{"vocab_size": 2048, "norm": "rmsnorm", "norm_place": "pre", "parallel_block": false, "lr_mult_qkv": 0.4, "beta1": 0.95, "lr_head": 0.0113, "decay_shape": "linear", "final_lr_fraction": 0.1}
Each number is 128 + 32 x the weight over its row's rms, rounded and kept within 0 to 255. Layers, rows and columns count from 0. Numbers have three digits each. The size before them is the row's rms in percent of the matrix's.

# layer 3 attention query, 192x192, rms 0.0756, rows 145-191, columns 96-143
064:029136131136107153165170167126082147187152121055185173147129115071119104181157096128077144131120139110155143140128118095079080166150130146093131
062:149125161160133179153168086097079202163155152132099134174149100090104120160109113080147125173119173122174121160123149097130105168120170111110105
064:123102113169105084111151101155101135181113147141230143104113139190154144117155151130181161121094101079209076124157190147166192101086123091128074
066:094159142065083117059183072157105082149183126120144107172139039198130166087138176173149166087139092088146090168096088118107147116127110074168122
077:074083071162123146065125102121156117151172132062112142112118228167133112118113133069123090116096159144155083066098148159130110097103184169149144
080:158164134198174108170146163244139160158107120162131054146140114181108078158146094097105215131133153143147114127104125155125149144138101124113122
095:161168172164161096130128154130166071128139143111132142110089119083095118103135211145068185204092139192168118122172115110174115089153123103097167
100:087083041105114148113137095128121099046152172109102094136100165106114099080075117137213127090127100088128166096114092103088114128170175118104108
073:133112149159161133168084135145082175179095191166104149094178140122127114167112068122081144092158142076051160118145118122144089153139146145111085
089:157169152100129127125143107152158134146180117061162160127109097140149124125139132108104087139109147169133107180140165103112171131088118089074122
100:081187103094138100157137151102113100142138134179163132113101110161094092183135137109046168092164147130113143107116117142131129118093096112107104
104:101124125087125137115129135119124159211133145111175161121114119141146111156017172113113085154170105113160130155143118158094127131141080159156089
107:153162177168128112124154148068110132111069108124122080105158108113156139102145077123167130104106207095086116080105087152115167176164106109136129
096:118164113191121059095136138085140128185105090177129094120122146140182162177172120081137144160127185070202168098152099124142115146074106227101150
105:149114083121088136120110112064134094140166106089113103142139104175100084107125125164086095158136139084115134146146060086090204117099110073163101
094:086079082100147129113150071106117135181128127135094148045161089126059148109163113163162103112190099135034108183163121183120082123189136165156110
104:091083168153085107144138134127149088132117149189092105226162175135162112134166107092094140151126168121099129144133155089101118162089153096115153
102:115099161122059109104136147224134162118123126165070086156128193146205107206128149079111127176098128140129144127100154099132143152109114123122161
093:149154122122172062150114136090137164139108157142095168172124080118079174141128072113117139121153107193078095105164130105133154132146078161138087
103:099140194192157074099130182148148107170163144121160149194124126142112118131103128088046152094137154137098132143168157086113119154094109116128096
083:111134177130167146211117147033149173129089130128164152096097116063115116113121141115143067128165148127146110153136068133130111144154143139096142
099:152121113091133106069139113163155095122097091111102110074117167144149179093050160104121125137122127142057129098139123074122124110094146173114149
095:154102087116120115136150121171150138157091150177125091107072164088155073130104142075156065133123128123088179129140135136131105108113162134105142
083:111078171165135122111135186116158092115166178086196125124115114109181109155167099042088169139124128100088110112196128089094076151153127149177137
099:143144107153088117127160119070149112130166127088147177123052046065128164122123169183128051156160074107116099097145056104139093132104082148112126
099:132146143122105130102097165130195095103107113125126127163153172128175137179133135091064147143160168151130077141089187167158094196171105065126120
088:115130141115111136104091122146164110122157151158089162175131120143117167108163121076066131134154154206155074071053153160164075122094088045151140
091:089098147123157126133088089134126057113145137189137159119171216076177120149188147130119042159109155125177084112170172212169118114137112115142149
092:159127130177117092115120160188105114134120156133111081115126157079134133170131124099186135132056098114095068124124138146133175074102128095128092
093:111108099142128173155148164098099142131095143174150114149150066106139133164144107100138116111111140134157139197150103169070099135149132158169151
088:112117138079120101160134091114152100102125191169156122110136136134137139121095101075082078174164149103116122108171105108126122132093138117159111
098:116147084046159064102109093161168140095128110150195128097142127172123184099099120128133131065106153126144109131095109179121115114127112133173154
091:118120113100130074144143133134154109120096109119104134083135129142102130126153125099141140131145040197104123024139148144096072153126083148055136
105:150095105129082082123133083116110146194082135115126143198157107138129093175212096069117150153087118122231154128086185155109117112098171155096127
098:086102154090103144073161166174163181123163089068120076105109124144128135120086115151166058156164170093122139181149128177179134141181126111185157
098:170173108172124078107152069106124145141156105155163166162170105122113153153212131090141157116100150091108122090063191178111114098111107112098108
110:129095110109122171087145142081080162139132093077138133167137092153115148084100109149134130141088116069129156113123059143126157157132152134126162
092:115092118170117095141153130183128111167148161119134125087135122109121100116161131145131162129162116126163124164099141120119113128125103131118136
096:155105155104116071118131095128110142030135139155113102139096149098123099142137169153028116203089178144183140155066136168107074101093185121109177
089:112098087140132140070073087113089144128152158086097110183154122132083123113138120096115156145109156140168094102089186177112095096098188134110139
087:122124159099123158088146102134066132167095147098128123091141148157147090115133135090065078126119152147119145108141162185104083096098104137109108
095:128155128073178113139129165128100102094182115081150156156164111110121143072135116120161163107118086167153165168073145086117140109101083171098151
088:105103151071128121164142155119115194163143144038162161119123114102098069146066128116093096091148084100125172146124157167145150110109099099098076
091:148120094146084133121112104097127083122143119119135125135102098161163074167125131138164136163132121137119105162108165124134101169174145153181141
091:159143134115101096117107100075143123097156145079124146095099088086158166092212111135147054083123114141108138149167118102087189115093118087106137
085:147148174102143137131127167122150108117156069175083148167149115117166168142152168106092135103121117158134148133135104120094163114114146219157156
098:087094163056160081111129075107123121099150151159123117143137130071089137134144145086196153173133116139128179078134123134082152107140073156109169